config.yaml
d_mlp: 3072
activation: "quick_gelu"
norm_place: "pre"
bias: "none"
optimizer: "adam_variant"
warmup_steps: 597
final_lr_fraction: 0.0
batch_tokens: 65536
seq_len: 1024
Each number is 500 + 40 x the weight over its row's rms, rounded and kept within 0 to 999. Layers, rows and columns count from 0. Numbers have three digits each. The size before them is the row's rms in percent of the matrix's.

# down: layer 6 MLP down (transposed), 3072x768, rms 0.0303, rows 1547-1646, columns 320-383
# up: layer 6 MLP up, 3072x768, rms 0.0311, rows 1548-1647, columns 320-383
down1547 101:452425499525520528541542489506503518501529566460506509497520470486538523505451532419514494577566490566466476458524492514468429525486532500497474556472439463485502546457402468532550529462540504
up1548 103:394554464464509515456474470518537466458521552512489507407497502502477503452512483464500492489502564501457454569505474503567505540519483441496501478540455485532481510466475482538432446540510497
down1548 103:406496517537482486425517569508500512513528498532411474483441542512548486519549512521476458515497478433495536452568491496458490466463478515532474518512564544571487511514497548434494519557489478
up1549 102:443527455542470500422524489483499463526543414489504496500515539630436533570579404480511501520559539487529511539504453528506490429570483467494514467514513517494473503494460482512560484519524529
down1549 102:474516512542514470445612557448541548519495521528473482455488499457472515582526541495487437504479491437514454526514460555568513431483499551539478486457469522462583528464481478571407494560547442
up1550 098:505442479480484525547550482470485498507501507548499471532561462482549487466414473475540487523445517535560455561536502481523451436549574532510530440547447508539418474465509568448479431486516487
down1550 097:512462523484469432518498436459582527465461584523562560468440547538420459457518509497498526489524560509604516513443488518528567493430470559396560586460510517439565473532426507445458586461486465
up1551 095:518548466499507605488536428469491498419526489542471456533490533548520540502488520483489491471519542506510422467578522452465479514459482598558518485464494569525484529469450530499510518496459563
down1551 109:485447541502542450478453518463438474532512500491536533488442529481571539466535479525534526425552513526500478496481553461470462527480496485528484464585498461447489555492593540495541429493469495
up1552 108:481484491472469527486483481508571485517535513494474523529442534525512485500569480506524465513548514549494558564512526481526471515487469537475490460504417512517434565530499567466415566455458541
down1552 110:453521546439525564441466561539461504448491553495473473533535478469471517545503482469457477460432547469490513539507533479487468503502570436556547531431564537500523431435498445514471487498536497
up1553 105:485513491482473496531517488597461547479552516523601500481527476528488470571539471555490418515523563508615539541517555467462522446501544446488587471472404461442505503551480480456500556479584511
down1553 100:519487523475499535498490495465535563471463602551518543504528509456457533490475513430453530444477434419448571485582461466491430515526468487601574447477478515499515541494465484572532522474426446
up1554 102:487583522450471492473532508445482502479500459549478531529517493435522532453535457582517529535467535513497494489538492404533541507523453588483491528514451456512467533484446466561468554480459441
down1554 103:493496529475475507479552571539507523545454496533492490551469470479514463516456531471480501533485582545522471492488443523559516473463432474486449477473462586538496502523503432433449455518486471
up1555 102:467562506460509505503529604490405534562419516482495471544498459480606486544495498529447439486514507527541491477520532464460517517481516555547507496526531532470509468437483481491485522502520550
down1555 105:464504473472474532475503548488521542489471505541442519458465534534474474526507413465531533421597518433504526485520507536420519514489457456527472513471497494498478510535511530529442434431489478
up1556 092:520582562504520459520442459541565485401509497512345430483488468498460493496451538409549480533447578495434506506501586505582501496483453486559462482537498542433473553440497531513445470536557474
down1556 083:519480450494507518546525548493460504573461532463576553529505568527510545539547501558488468441554214533586450542524398506440501473568541502440526555504492473570506456579498441468521498475462531
up1557 097:569440554482460567436410474484492497449504485509520478608483452472489506497435577521562480524468523513556404496604498482518494510505486518456565500536451523490485496541464496519448492516506472
down1557 099:491493475527546446511391572531560462528503507505449501542498484470536534444495494454509494538524544478454501455536487538474542514488478513472437567543533435488432549516526449510522557510489458
up1558 099:515536544516539560478563548623444465495499441539540514489513571528556516482469534483571450488532516500550522524522505449513518427505510545559488514473449458513482509512476562475441529505485520
down1558 101:396447528497456487463480466492466472515503535480493473488524470524489469455518473473430505515437550539528496497512471490503569532476400433612496483462541521506520504473521494451538422467492473
up1559 097:461485486444501428540509498552384508528444494474441511481516464531536526472466513511489508472519553546483527494525528480408478483516509505533564514579517599549506535514563437421482543469506499
down1559 099:510527526484488550489541529511585524514451489557472516569490496527477539505557459489485406543391556446499496531509479504584502550456470502411498424555466432504477510444476485496455389511519473
up1560 089:453540484462471418524544520497437432425517540502536520473484512518500500574511504489458524502427510553483565515470526453553492460444519488463505493543472516584480514466459592507492535473586536
down1560 081:445477495454507528452495436462470452497470550478453529537399445476502540421474525553549494481507522411471547509506546472500521455431512445505506559509499435475507509516511530534451507541541477
up1561 103:482506486440525585486541506477492552508545460563517573445504538632472545546531544548467431466557565521498508523517576462481441478566499458509545490451492493495473530544478474449538508479461490
down1561 100:518579467426495525551605511542499503528460528534449522505445482464466564511485494489550401509518494403476519509521518478495492453460480560535531493448502561527470538506424506557509543468516578
up1562 101:455502501479539433535542576418508464455543528531443521531547461558497518512523528484532440566412475540468539477533495478518506490517538550497544463492443530588540464462433513568500566516518392
down1562 101:487502540496450543509546498476464543553482424504471421522449522528553515489527438503540532456520456441506541540508562554551500444440529520521522609551507494461511525491464577439533492484473534
up1563 096:488492498501508555523485481466483508507468543455491535502510461503496405547442545521509515499499539458581541508557487546427538493500492510493479524560438571549492435574477516510517503484527484
down1563 103:582499460557489470514544523463560450501556529556455545510567499523556503535498445495501496484545565473500547509516481493539513472515465555550518509530535497548461517493456513468499508497536550
up1564 097:398422432495517588523505524574519545497537463458518494525553528549532573572512498527502555469551493512618496502529565493604512413522537491471528487417546550507473584509522526492511448514529536
down1564 093:548482525530549521519424454496475432533463498477477521532485508486504526505519502506472483489583543474495486497511458541545520456452469448475459562523590506442495446515457481531476495500479423
up1565 104:484595545479444510538472454459458474516491451614544502431551535491575520546527423505555463499513475531481457433596569484546486513580541532570527455535530492549463441559494455479554521475516453
down1565 101:476555451552545447472502459501483487480497520509490465476490462469534439556484501454507472456508532430420510524562581522499469496519506483426504463497473546474523400468451442524508526475594516
up1566 092:464509517527517502462434481545529510490506577522499492484571503520541537507497409539501488469433463483506496454552531472490544445551541473486507534464428462435492552449491451448565515515519536
down1566 098:406522518470446456459543471478537487419555566430531486469485552513488467558484434474575472499494527502468464541493495558519484457481464549563477511457474469448468560381463554503447532470451585
up1567 098:487545508498552435543530474500420569525502477449481544437537429501480499539484479504427517528499481502503503531535519461447506485530520421445559465555438544522517478532465522553504512473536576
down1567 095:482513483418508431492483490483515451443472508483513474547492482532471497430555464543439491538507421520521483475534486561459432570477526496474522490440500462481500538547550473466514473468534526
up1568 098:461520506477495472455433504523489497477490587502481457513526455510464504502472547537502541524511555543474536506571501439509580464469494505503470475504490448406470502458508499474447490551546501
down1568 099:463475524490522517511532481578433498547433438555490511454493534477501509509528512452533491506511472561530494461531505485497441469538502510548510491468484553523523506539507463489530572474550547
up1569 099:582507517531483481457559508482491506425510477566445515557504528536536583504493511562501482478529563487447463475553576459503495570550507564562567517389512492509491514546466500496442461527519539
down1569 099:436505526506460515494487427514495480523488480517408527404486481433472518491461526433499510479512495499550467487433580489536524491482515489505484491439467497485536577466588500528557541418405471
up1570 106:450520435417502475476557445485521463438472531531507438525474479453504460505501450492543526489518555514488480532497477476514488573551547454462511511518499501541440519525516454482482498521514567
down1570 102:549571550521546476561476495488511488519483487502566495515530570493514566508484551575526500394473416489493481533500466523545480516538422477557456523491479569452472524542580482503476508557498487
up1571 103:485439516492436530425500521484557533508530518499485537601543412467489494555528467501489485494532508524544485479587456496468514566579565494505548563532453529465504467520527489476503567553485524
down1571 098:416508510497471506525516458520513511513504525487574508479490494461381481475558491554515549524512491450480491558454469475512545525527577534479444503507508508490551485479567433537512504514502494
up1572 099:446478493474449503454549460453478534466513453490470543526529485433510500483478526527472511519537493516459505557500548474471559515527567513460517482502548486480487548395472526421551487525514510
down1572 097:485480595500448452530529558508558488483500486440493488542479493510491483438448434509481491461416496490506525530499538542494495528550507478506548472446534439517540408545483486526547501502480542
up1573 101:567562539552501515537507435457536421518522534459538461429495518500486567482546478555552444562575504483460476494554448496458429410544496620507530531460499498446544463476502429497530495468557547
down1573 099:492445427404558429579470567493471504550444537481536592513494502517491547462435557452502447500566453528521503531450502483565486499483492511486535495454484510563526424437493562445443494545517579
up1574 107:499451488501496447460498466405474407485502502553443569492538476472486495517571464540498565475506542502501485505450470506487437583527549572462557539487510418475449511401502482550521519469506486
down1574 108:428506433495554587568469520510575428533513517423503483433445485450564464461442523541528489488485519467475548449485471468571522479474565431503514464474485506500470489532504507531425540480490447
up1575 099:544508443477522582437508464501496490411516495541521568420498500549441457515495520507449515489479523499451490462512512434540554549517537458434514488429517495483471467469460441457494476494465489
down1575 105:439511539515502461526496454461485548465581553489451457512484512463451518410526480459472508553461490514529583483453483561531401527526506546530476544488508465461494482482492497483506558494503492
up1576 097:565494491501430504503508485504475513448486560643481473605469460528500524500472543474533531547537539485469502525507483472476507574647450512507474534516460426486549598484498498470502454471479467
down1576 101:482520445477518457497462507532485448540517434499493509397463531492470523560533544489582456507476462498530521521493485499530520467468482474500517473509501505498500459536512504498488510467480465
up1577 100:476556527488520492411521452542453507539528483479435482525503522512555450512495535516445416471586508507588471559525509456456483478493564454503561511573486550481458479602447509469440494533498507
down1577 098:481501451469472529447481499561480492493520491471470478502485457585442470459584509497521531487457553540466480388484483536564502486504499516495458509453457535517444508514525498482512420501517563
up1578 091:479484496470564554452604499500494487480552538501491507507476485480553571520487468522522523546542439534604576505506550499470497495505585479529460384464476447510462574424471493490532503505560464
down1578 113:401530477511526459508515488480524595517528535491503447493508447522521498509485489505442499506544537526537606492472573494501555414465425479535528390501526457504510443406555485524472550494492498
up1579 095:555477497486497533501472450448500541506467504488499515493527520503515418537538542556564449415515464554542549516509515546476567519486529421580482491511488500414507441557514561502461499517501448
down1579 095:502446522517460446452514435541482532597472519480546498541497503441497517513467525509420586498519469483431461557468467532491506494499421485376556495526505440532499574454475424544526559479541495
up1580 100:543527474436474586522513514530459481460453465520548550471557461430493503527377550507510510427529522469535467513574485480496469480529483456469494557521478491456456575527466498494487483560523428
down1580 098:493458558465514488531523521449484514453451521531521463497476546496499483483427509485459529506562406469576495499478537429480505459486505446548492475640562484523448539492394494531492505489505466
up1581 100:484503509499544476482495534503516502507525555447419547534472489517507445464473489482483562544538495508514507539493525477627516527556564446533568462515522518474616472522503536564534442520504562
down1581 107:599506462522581492484408480538503461522478386553510534527452521535423559489495559508482482501508583472474467531489500529462491490418449492443572452495498493450519495578457490589444504502456464
up1582 105:434471529479524465490525449476451482482468452489463511467501500487483507488467434494548532515516567492498494528485517514501543470510507542515483560489494541513560566509449511557471479471582519
down1582 099:514547466529508467555521499517442540467491464506429459456492486517490484479575509512491437457495518491496464445464479453512471561499500531456457546501508478511408491483531564461650530600604483
up1583 099:576503501458483483463439518536450537537461472503472483538547543472544399568551504526440554431430522562476571459489558450534494569488571512501546502547449583465512512528448435548541490503565450
down1583 098:467475494524495518524551510518485480473520478498424478498498503514427495532561526500443480560529468497497478446523459546466443477411459505430549474535561499487476508434458498481466556557477467
up1584 091:493533469486502509518475473503476540481518519466508493514536409519522505504526500539461472475517538549559469454541439450496481448490420491458538429597502554560526475482459521502497512551522471
down1584 085:505512493545570475487531475546448443513408468481482467500523564528469439491442520461558569530446330470469500619474554515489477523494563486515541547486499419537422482498536490493534443573487474
up1585 097:453471491463486479516597529579512502508459576558433497497502464469526528447504521464498491547468515496482493511466459486527427498510476500452529498472487570513474574525471542511445572529511535
down1585 098:584454498513505587484541470477409495506494466506556429442490455554515501495553478528514523544437482481519508474474493534529470491434564490487476506425459492552515561432585496453505504544477542
up1586 106:466492490497476488523479409501537448575566470407453540404447559479488560499531455543520479512492512497561502493537495408541587541535547525499459509423532474518501503524471478553444523400497553
down1586 108:495532477522489492478488590525550525495582545548465596550514493524513487499509540439484519500454545508444510487443494520463483534485455446437450453436453517445505557460475564536538503549359523
up1587 101:510563452533530487468512494557489506415475405517549471490546481555399487540524481461468506538528550520563499565448464423555477520518505497488468511539488466503443534521449408536503483495557518
down1587 104:508476515461482552520472464457546526525508560499469525530528508419425499502517422582491458457477519513457443473447563581496496521549530520519512486510501524513528424454479505569516511508490490
up1588 102:479493577517494505483516548481521489443537441474461541558518529488454582545432594532537538466521551522496524503510502588438533513492535543533540603519494521488572528502485485490479496511472506
down1588 094:438500478514499418487473583521510570561435512502525464502515479488559443466524473500508494492504509439565383463464517536523463509470431500469441525427479551482477525492427512461497476550486507
up1589 104:559556522485564469564536479515477558530523555612424532468499516513451552495511518509538475434509541524534536526466515484517568500512482493507514434503547501498505494535482459468530556520505510
down1589 107:460457574493585572457528496494595544575465486454500538555483509530577543500497562503496478469490587528506508395534492486516553489483503571468434423529460468587441541458514489496425537473538553
up1590 101:537488519486487537569478516412450492503491523567446450559519590528513433484414517437532534512547549554512451492495429495476572450529508566452508499468479467523471496541498490493520525468471565
down1590 098:508500559474533498538502496488585499498505532445489528474536583439467528514467497484440532380507480483453511435447527561494558530439432464470490545518490559525427483495493470477440484486521577
up1591 098:521525430518536556505539504492513451523621439531528538490556559513448484522512484483471502587508476489488513515417478532492435473517538515542448536539549528525453513473450541527503578464462495
down1591 105:450498567500474520499534566493441571536492500474490497491557514486453466504508512468484480477489531499536461503483496499485525544468463477463464424491498518481494528489631525519587493529469494
up1592 095:645483485502513486470530576486461485403480582489470532427529435531519571467537517439551501595567485549503483463476550445438464549500502497561452463463495496509477427486409530504459534448502466
down1592 098:494464484456601446495494486549517478531554551491505493537514486501488554540482445551515472508548489444545490554453481467519558496474580487466493514574534404465577571499513411468437443479509557
up1593 102:482485468432526494535550491521591417537464492510483446435501438480562458513461578515520484517563565506501514520561525502437427556410492541459496499541573479482414486427507496544549450444499530
down1593 101:483436504501529492499524518568554563375597443515627570521516540416531483512499438456513547535459512582504530560452475504504536486556479500484501449473500490491434477452494488570493545480489509
up1594 105:507397423488404513563474535407471518520462521498491527514461485511482557591508515529470486588461533474479455468521476419533513501551522389509509432575426497564522530492522527452421481554463519
down1594 100:500518539447577502488525546501491575494452506459486490544541469512528445435488486518437439459540426533559516434450468522452489519450466516469480459528480470500497427511396521414600513457453495
up1595 101:539513464578562483536477535423480519465489517473470536460528480577425511542543484494461396441451531531536473518518578440475473469445481550582539497382544518493564475470459497523580522482485517
down1595 103:447471555481435492500521480551544471527520520546466487503491475530504521473470466574545489479548581509545542467472483458601542541528510516507542478545467512475494498530473565522502497544524501
up1596 097:488546497506498506587550531503443499575507498448485579454507482529573470555497539486455537362541529572461455486501576557483480478471484555530507453588549564482473473524474477514545452457549503
down1596 102:472507457494501475485442466469521518520541487461495508491554531432549470475426440469527501533469587537425459556474521514544478467508439524421543576528502461465471466444503554536486579550491508
up1597 099:477539481428479465518438531434515512465552485503425534432552470491467518514474519453509528512453490439475512509563414545511540560494595573544571491454422578516474585497454496500504511496466542
down1597 097:483490554568595530445520512519496514558484493486444505504520500547512476539483529523432558474495439498450443456583561538502479512522443537544538452417481461456478480592488465541464549478466465
up1598 099:465514493452573495533530440509532413531576546375496539435580478488530507523503531513464540432545503530478612521518507485482492541524456514477479462519528498491503468543485488531495539457539588
down1598 097:491499574475453428442533488518503538507459447517508487464493463567477491481494498499515464571477484508473360514513556464483507473508478522561541526494489547502422549544473535557512570471492508
up1599 100:492492517492569481576492495456508517538469449526434522453568427555557467519476532494534476445434540495487490577522490511488515483503523495505466498549526532503497555561510459537481493520503507
down1599 095:544553468505537559517474508490484470516567549463426477510523490493506581489508589457485531554456522507545554530421462517475469507524495533468514519407444430490450527441515431527527554547513549
up1600 093:504473474459470532554504490504497531541520472509510549492456556490478460433432551580580509504505513494499484530486523504501515520467522464461562519517402481485493492599456493497465439467532454
down1600 095:429465460561523468474537478467536530478542538518463520469480524489528493503511504465504498500520386507479504571453585457507504430520497499513512493502564426460534462464492471563519509574503501
up1601 107:499537474472523477427502457477504406482514450573405483468573540488530532440473474505530486543474530489424521501579460503540517531503487526469557535526474480457448445554499453503464560515509556
down1601 101:521525527455462521501510519502468475527443537497554494572467496523540492516535474536448548468519508508464466519491563480515523475465468517550473411548469531461514456521504511420568452471504465
up1602 103:468530487460594536505501477568552439530591476533450588518516493511497498522488588556493488475506530550463589510459526497470450460489539439503457507585541450523515464477436498548481553510464537
down1602 117:627554536453422501491446575486441554500467491489502446515511580534466532513474552477520510490381572481452460558485495499489505501521456484483488589487482538474470551515475554506572549522491511
up1603 102:482505494446510436483451491459505513476535473544451492512471455457515509449485508581524486492569511469520487526517520497567530553472507514505466412523562481449422535519489449505483536525534574
down1603 096:487485415544501547541466527470501467499470575501501531447453516540494467524511482510509483485539517505441472490561459456416483472484494552556486495452486516487522458531483553507523490478517527
up1604 098:476443477511468472535516502460461486406528552480473495554519478431502531496441524475510509526507488513426451524497594506522486550508472548575509516543431530577470542508479461530496537525497575
down1604 092:411526468471520460505467525459508532516498448446408504466527506585456513537530478460488500430477314547616512516472470476499443506519499468492461458436497497489468572483435561486566497491401475
up1605 102:538583528462532484511545489482503486483485497465470463438491526502473536518494521521441480566446525484520463473532456476532528514560468509524515506469517517564507533482432562473377560541568533
down1605 109:556446475506479457512552486457542505515417514543488489494509476529558463495486546558483472497470504563479515517488484501540503511480574510521492561488496460556475476504537520523467474525565435
up1606 099:516524480542497447457449487440454496487520503500576552540544521478605502464543512554515562496459518537465495539508543450544537493462494553505500470505521489478451502571478540514461546447482570
down1606 092:537479466464500584575442550502550567558472487504519491512508547484555490529506571591457527409493470480471456476479495500506481436495492481460550417539520557476511504476489487497537526506498449
up1607 098:473516494517499503553561488462478489459513495508533519501510519531407501536512493477434521519507527542527515480595550451466538536522459545436520540469435539503437498523457520508483492412494507
down1607 105:513485514558446536437366475490513472515513452452502528538489504506502559498423487548552546532544515501516550493467539505480560467526534502522450517500380512408465514469469551555468498461521521
up1608 101:487479535565485488451441535470528441456541501533446507485549531530473448528500513530516478565456513466525526535455471435528607494501544467560506457517469495481528536479484543433469428474579511
down1608 096:536529466479481448513565585491472554459526486434532474499529513498463506609454491514487464539456430456445483508588524490545502415489480502498512517465475486470486479505523473504513510562462454
up1609 098:563461462477460514529503574484405450515488517473528485540538513472484560498499482506502463511527543500539421460451446468512502538564506540531448457491479449524479509519487477469493516524495505
down1609 102:505514485484443491512491520542514540475481416471514512519491484548490418474507529542489500552435559475536511488525505475502499465454574492481560556515510577432562473488516514534506471457509508
up1610 105:508542502446402546541508539480479478493488509526455502477438481520519468508551490450483528540547509565494514467518534490460497495541502498420540546410469518530403573517424503501526565459469525
down1610 103:487502559515555476536510489490466481483516492497474511493517541540458539482411513465440489471566530480570473461492459514529518479472500521475517519540491486463543538482527492500514508496589487
up1611 100:422503474538483571512504458577468505499476521437497535491492553465477506465457540442447512445473543479491529524526532484503480568524555511559528521516523484569488501495544500464634455527554465
down1611 099:502582530518444535501537513417535492482525536491518411500512455503524518424577599523536524479471418481527495531513506472509455512568538527523435415471524435426512553463513566521473550522471488
up1612 102:520481447528497537551499395425521446464469512542491501562523543481571448491462524510555514563427535523549514495517512442443435527534544477464474495532508464544508545501485524480388534450543516
down1612 100:479539508480423474447439431452487510512487396505528576472462462414513469526488529501567498526436536487487516578485532537491470484499493481519583462520514547422498449455535555556555501534471525
up1613 097:569479527469445539550541454522483417465482531528494504451514512449440568517481559561512490520515497528523485479434461475541462519446468497516574489550455467526530507560463532509512580482537510
down1613 106:440498505508446478511450440577497540539483509443489483445450481450528525535526508483489535460513502493586560562429516451510482461515477501504595475490491464498550481453583492479469535423510546
up1614 102:513569483517503522492492545537517493539465463510554549481614486528440563541580443564603494462503522567613513545478505434504434438499444518542496460548566509491492458565494458474512571479499469
down1614 103:493549448472471516486482519463521502482499557430457504513468506454462519427559558528498475445531504505467492462573485450504573533485542532566486433534441553458532516488431539532493449564476524
up1615 100:468570548505462553506508555443466415487510579523490491507503523543492471509458428527473507548479551529391534513552459437475499472555483531468443522506506471429523497516494529481489436532525574
down1615 099:472515391544559502544396494531471515541413439474509516474508486478524515537414422608470548445544525460473463538510550454446465496490463517504566529500459515523518455507524479507522522477422399
up1616 097:551522493454505462555524453448545539493516456529506498461487504465554537488516454527446509532475547497462494526525545471438502542554579577502497505546529512490516457551495465570519528572563535
down1616 096:502443541468447502467519477482504548498542439422520576577538525454454443552521530487492509512492518592507485544507541503489491508471532503485535511600498452527492523422466522524470454528490510
up1617 105:553513454482427528513481499565533450469537455476467527498550533536505473516406500538445538451528551518566503542472481486427514440456447445517473439560483412521497508550467504476541461478553550
down1617 098:517571532493516484490456489540490498452464476486516441443552477488527436555484500539504500561442490496471444530489549579428440479466479411560452522518530443490454525519505473518484466495555523
up1618 107:381499492502582473522456514492529445526548464531469528476478397455499450496450553479430512521513535524484509538538527481551462587558457591433489481463458509487445525499483457508512488522550510
down1618 103:505455473439496529426556455524471553506497526524617486514431529507498465430493518521581509520500496480555529573484546480510458485534450547540520485535525519447409494557551508398442545538427476
up1619 099:611548516476553469499513511475491421500431588449506493455483428460525522458482482523592543532535488569563500486514509503504539536467484526464517552457489494526443495550557476416451458488480561
down1619 098:463529513557486498512505505578487513526466482513529525524523504526481485519556436476569409519503603506494512535474538484511583479527449522459489493518470551512488465489465541501517519470448567
up1620 092:452466471460500487496577467542510481564543472490485503441532553489533450436521505513444554533528438514510595537477537515524485487450555486490564492596486427569474472505535440504473496525572516
down1620 096:460490442499482452527517526481494526526515544488527585512508461477488512485481535459461527498554542487380552499452555596521495432478470439425550483455404481506502442530506482481511501486455428
up1621 097:523520406465437520464442528492420447508494495574544511494571437521506441526528538441453471426453517526576476511506533518472476542555531444438511436446508512520520507530433457434540544453557517
down1621 094:544510516518505556575448514434507402518546485477450490463487516494496584467467461508584438566518450501489527546519517446474515475517472475608559498561511495540466521504550439480489444586474497
up1622 098:499482449452494501414482478466485480479468523583513494430487473534413534509470489488493583546465511481500556556489487463511539450529444540513476520521430612462533504485449503523527559486487486
down1622 100:554506547440508539482550525477541511493557470475507470467539535545495469474496505456498537499468601516495473490484531496522420488470554482547511408447506452467481558483535511514496468494511549
up1623 101:492499480561469552581546532534516438495520499553522470480530523503541509513557415571467462596579522552493505479464567522522531490466487566524444482489498511507445587522529434473537544475487490
down1623 099:487574472441502547454488514454480537527423538465496532483554528497433469478528513489564474473519570577527429470529503517451500553520518537440527506563530497512540452543452496546439413433507499
up1624 099:507531450465557523541570469492509489497540504574596519486546534527465540492549451582523477461472497504550515548512505486487452394468430533555497474460515423547460508418524433456482535453493514
down1624 101:474524494523489476489433466449496528409486501433517448509543507549468519478485495521437487489554568516449537528522508547476548513531516569501491487485497480496541529436524530514466511545532500
up1625 100:563516431508464436524499539496492449532470502430477496444505510521450513516557491546476523487508556546511505529430483410533490535515544530553544451521503507517442559514522516460488470487541542
down1625 093:488572462480509531478528507526511509518478441441494394512470498527518459594519530531491513462518439490475537511571484515561487483535492466524454469550497555474467474458477453596525498554425458
up1626 104:530431367483502538532529445543541500497522497409506553459483500588524476545543508507491528485557508535493454509589517505482435520531483562485550523493462537520536488519410488467503537498504542
down1626 103:543514488516461550579423554449494488496475493506527557546516450521532590490487488552529488466602420507493486555521523542450501465448520548517486489489450519493454485432509432434525529499428500
up1627 102:459452411517493577541510542507604512525478463508599521439498589467513568499500521529482451489476521512533533517495474488547449608478473565499458476546487532484477571461495539468476487513507512
down1627 102:497620555457610578481437580490467521511409536529535493591472461549559473534571529520438516515454512411446554552552525456522561476468484532456563583393514540443502522500415546447436488485514540
up1628 102:507547523433472484445508509442545493494516421560455534509512394519442472534499473509574512458557530511490558472524446500509484501528535587544523466492512495509385529510493470498482469480534560
down1628 099:481474534535470527528514494481489501474463417458534478515472483436539459571492460513528534533536490461492498503498512503497489489458466520486426498476516551527499496460525583452558548478475496
up1629 100:507539493506522505497519510513509502401530486519523446533515529546506544448522490597560491544482521504538471545519450505557487515545491560443595489550494502514494540537487516461380535429495489
down1629 105:473504509476475471524485476507444462552440463573491510431530473546535434582536522558510462467428524513506531527453541535421513421472500495496518455465489521515522577469511518570403526520521548
up1630 090:507496434505495535457520535503544495527524490518532526527527426493534556530478476480475446430466458495498580525483470486566472453517530430511499439495471487541509486563488472484475508452536544
down1630 077:555468554515541459452437534504492495465483463454466461526483491531429493418507454525522513539454277519500473480544527518515553518508466517516513586500518447422462499525496562540511446558496448
up1631 096:470517463503485516561545511517423489544540401560465474483546581503468431522500508479493430440636509517528488495535570535507456638472487524484532466525471497511552500464535459514479475540507500
down1631 093:527493472521518427491531532486609503510498422542468533547492470483548489494529516437477461497510529437426499449508554521454471454452493521495513498463498412466547499474556419516521580521458556
up1632 102:544547443515460580521504491425466534528489482516529484482527500529483454520424485455526496545506517535541458529459501435546510510472479481541500515551464516497480482511511505538471486499541521
down1632 098:496443512509499563499509536476588485530572482524460538503468559482490435473552468517483457536501537424474514437503574610547488508546447520509490483526492527484490537517552548502498496465559498
up1633 102:585506566519488584450555530455511474566570511457492467507554554534606492491469500550460521437485476544514521546448410418511470504456447552433548446519499490505443492558542521493484507558556508
down1633 103:485473504535482593531480546513512532461463416448445549495456508489517497517460471485508474469501556449476584491537549465541511451499421515516481561425543487492524515416494570601531485497503427
up1634 112:564467483418568570487471493486502552462523574513484505512526451444481515563504552577549498539395501548513555492579479496505536506474536490468535438487452480469479513538530493449536474511478501
down1634 115:546493574509501481436479487454506498484572566481498507456511467528461538516506467465497543461471500562486466495548499517489547492488514497518513502534529536542517463589491467462513537391476519
up1635 100:515501547528516529442495492528479533497547468472497522501523551498553491482503459542477517493503514531527468520474514580507474495529437579505554498524438502482485479551539424432504525436463500
down1635 103:515583480514510552562505495574488500513585495512518424487540547415493564545502562504467491537418538530545522498619471491564538483450457554476485491475582452472518488427490557499448464566486472
up1636 099:572539504513505417445525483569488453473543447513523463584511455456536509517476510499455578541509533531539516552493469474470560492516558529503528548519495581466436564524473532496541488471521479
down1636 101:514447501479451476580488470561456534414479459524478568543468471509520516464459486532496506432541528531516589607541491463492532465461445457560509479504538476510506480461511514488454492510499485
up1637 105:526513552560472499467462491425495519501553522512448547514476557474449509476504590484545595477525524527530548480532489441483504457515471429524476513570471485505392479521537481492489589490547520
down1637 102:551516492475560546534515515479478569526524458456531496483542488516439504494546493515504554419509537536515491515494522485478550533487494564449548497447487524533564480481532469515473520522551485
up1638 098:496540426466535454494480501479518483546517448438448556492511492596522578548497504548508524509484533534511476499503463509474484424489503566531540524482435543510495518494464476493450530448519525
down1638 098:551491529569384566471464498503443531442483450467479455495519520484531527466453497494512520549475505468540525496544485447600527473510437492483483473547496478470496489504501486520467492443488483
up1639 096:593509510525472463541483427490497470579522489514450528392526476468503481503447458537520533507494515489400495545529554467510513555488486445479589407581550516521464489397570532477576433581508524
down1639 090:515519506535516493501490476482520475555484493454512562422430461493528585559590562554474527537446385482552464473505534478561515504501487483491523515568490461522544504506489465523445473551495504
up1640 093:490479503470587491504504515473551499492526516522469524515542471518487490497466422498529523558514514487498588515492532537513531427484568478419456400547506501570527474491528502508495481570519578
down1640 097:487498443529528502491421544542414498538506468441548510529453544553510470500485476486479507558460520439490570412496505540492515462527446507535431457451489433511508470525545476448486487562467521
up1641 101:531499469516542450529549512478539491482488504501494496488505439503518507529518500479494524575442544555494519470474517458510474566498483552479495521474584537502521453454470495488465510434505446
down1641 101:517473511506494467488494490508443500516538469476582523479534518515526494561550458504495492428542492428443491512480494468466517408523514490507592477518477443437538519517466538481473524537450444
up1642 103:540520543513513524549543467506486483509483450550483504549559493532498521552531567466429514529534504477503555565560526487578539448555486566535580482490436564515513549535476496441511540529513567
down1642 108:584434456477502495507524520496451564518443538484478501488522433505502432525489493463463453445517496584486571410540516449555431518520543552536477476548470516492450528513518460501528495477506453
up1643 103:566482430506566454453561513498541451468519460500442552492536526489516482547513505513551464498538513505533474513468502522543376638535509493491511487444439501438489528489510539500467481555548505
down1643 108:540578479497533460464466532511511495504550488475530489501466488426555474490484489522420460507498528489437557471503454518560513402529510503484456502561556526492480533512533551484440483538487519
up1644 097:528542569535498466509429447471450500436495447494399499459535467474551510518481504535532459442527481543501466474545447452525465566418530483463531524564517497534536609539525502543445529502529463
down1644 090:453471429457507520509526519482506529490526478540405496535536474472521475504504486509505549512501386435518527583461460517544511402490544521515532440493493548479506446478496513471503489502521491
up1645 095:509548490444450504478499524502470532530544481524526533572551476473544503535520521543537468536493545511523491519494532477497510491522578527541586583514535503488472521490490509461470488503507486
down1645 096:518467445526493503563526533497431485540544503583538437473507532499511516523635445488512513505436493478513484486535495474561497490531488533489480430512489482510556460542634508458546476578459444
up1646 101:568518564561445503510512484478503502458499550474456450526494446441516540466519514536571501557452538515485462528501524482481464522492456518515488567561536472437421500561480473451519530469477508
down1646 097:440488487490467453528544555550532395542518481518449531489532516481487591504467517451506523497433435535475569546495471522584527477517458529531489486485494434530542575510494440550483537515544538
up1647 101:530507469474460486571514554540517535551436483554464547549492502615448478493528468539479540424491481510528496456519561500497494535493479459540601485531539493490552487505510529496497436496512565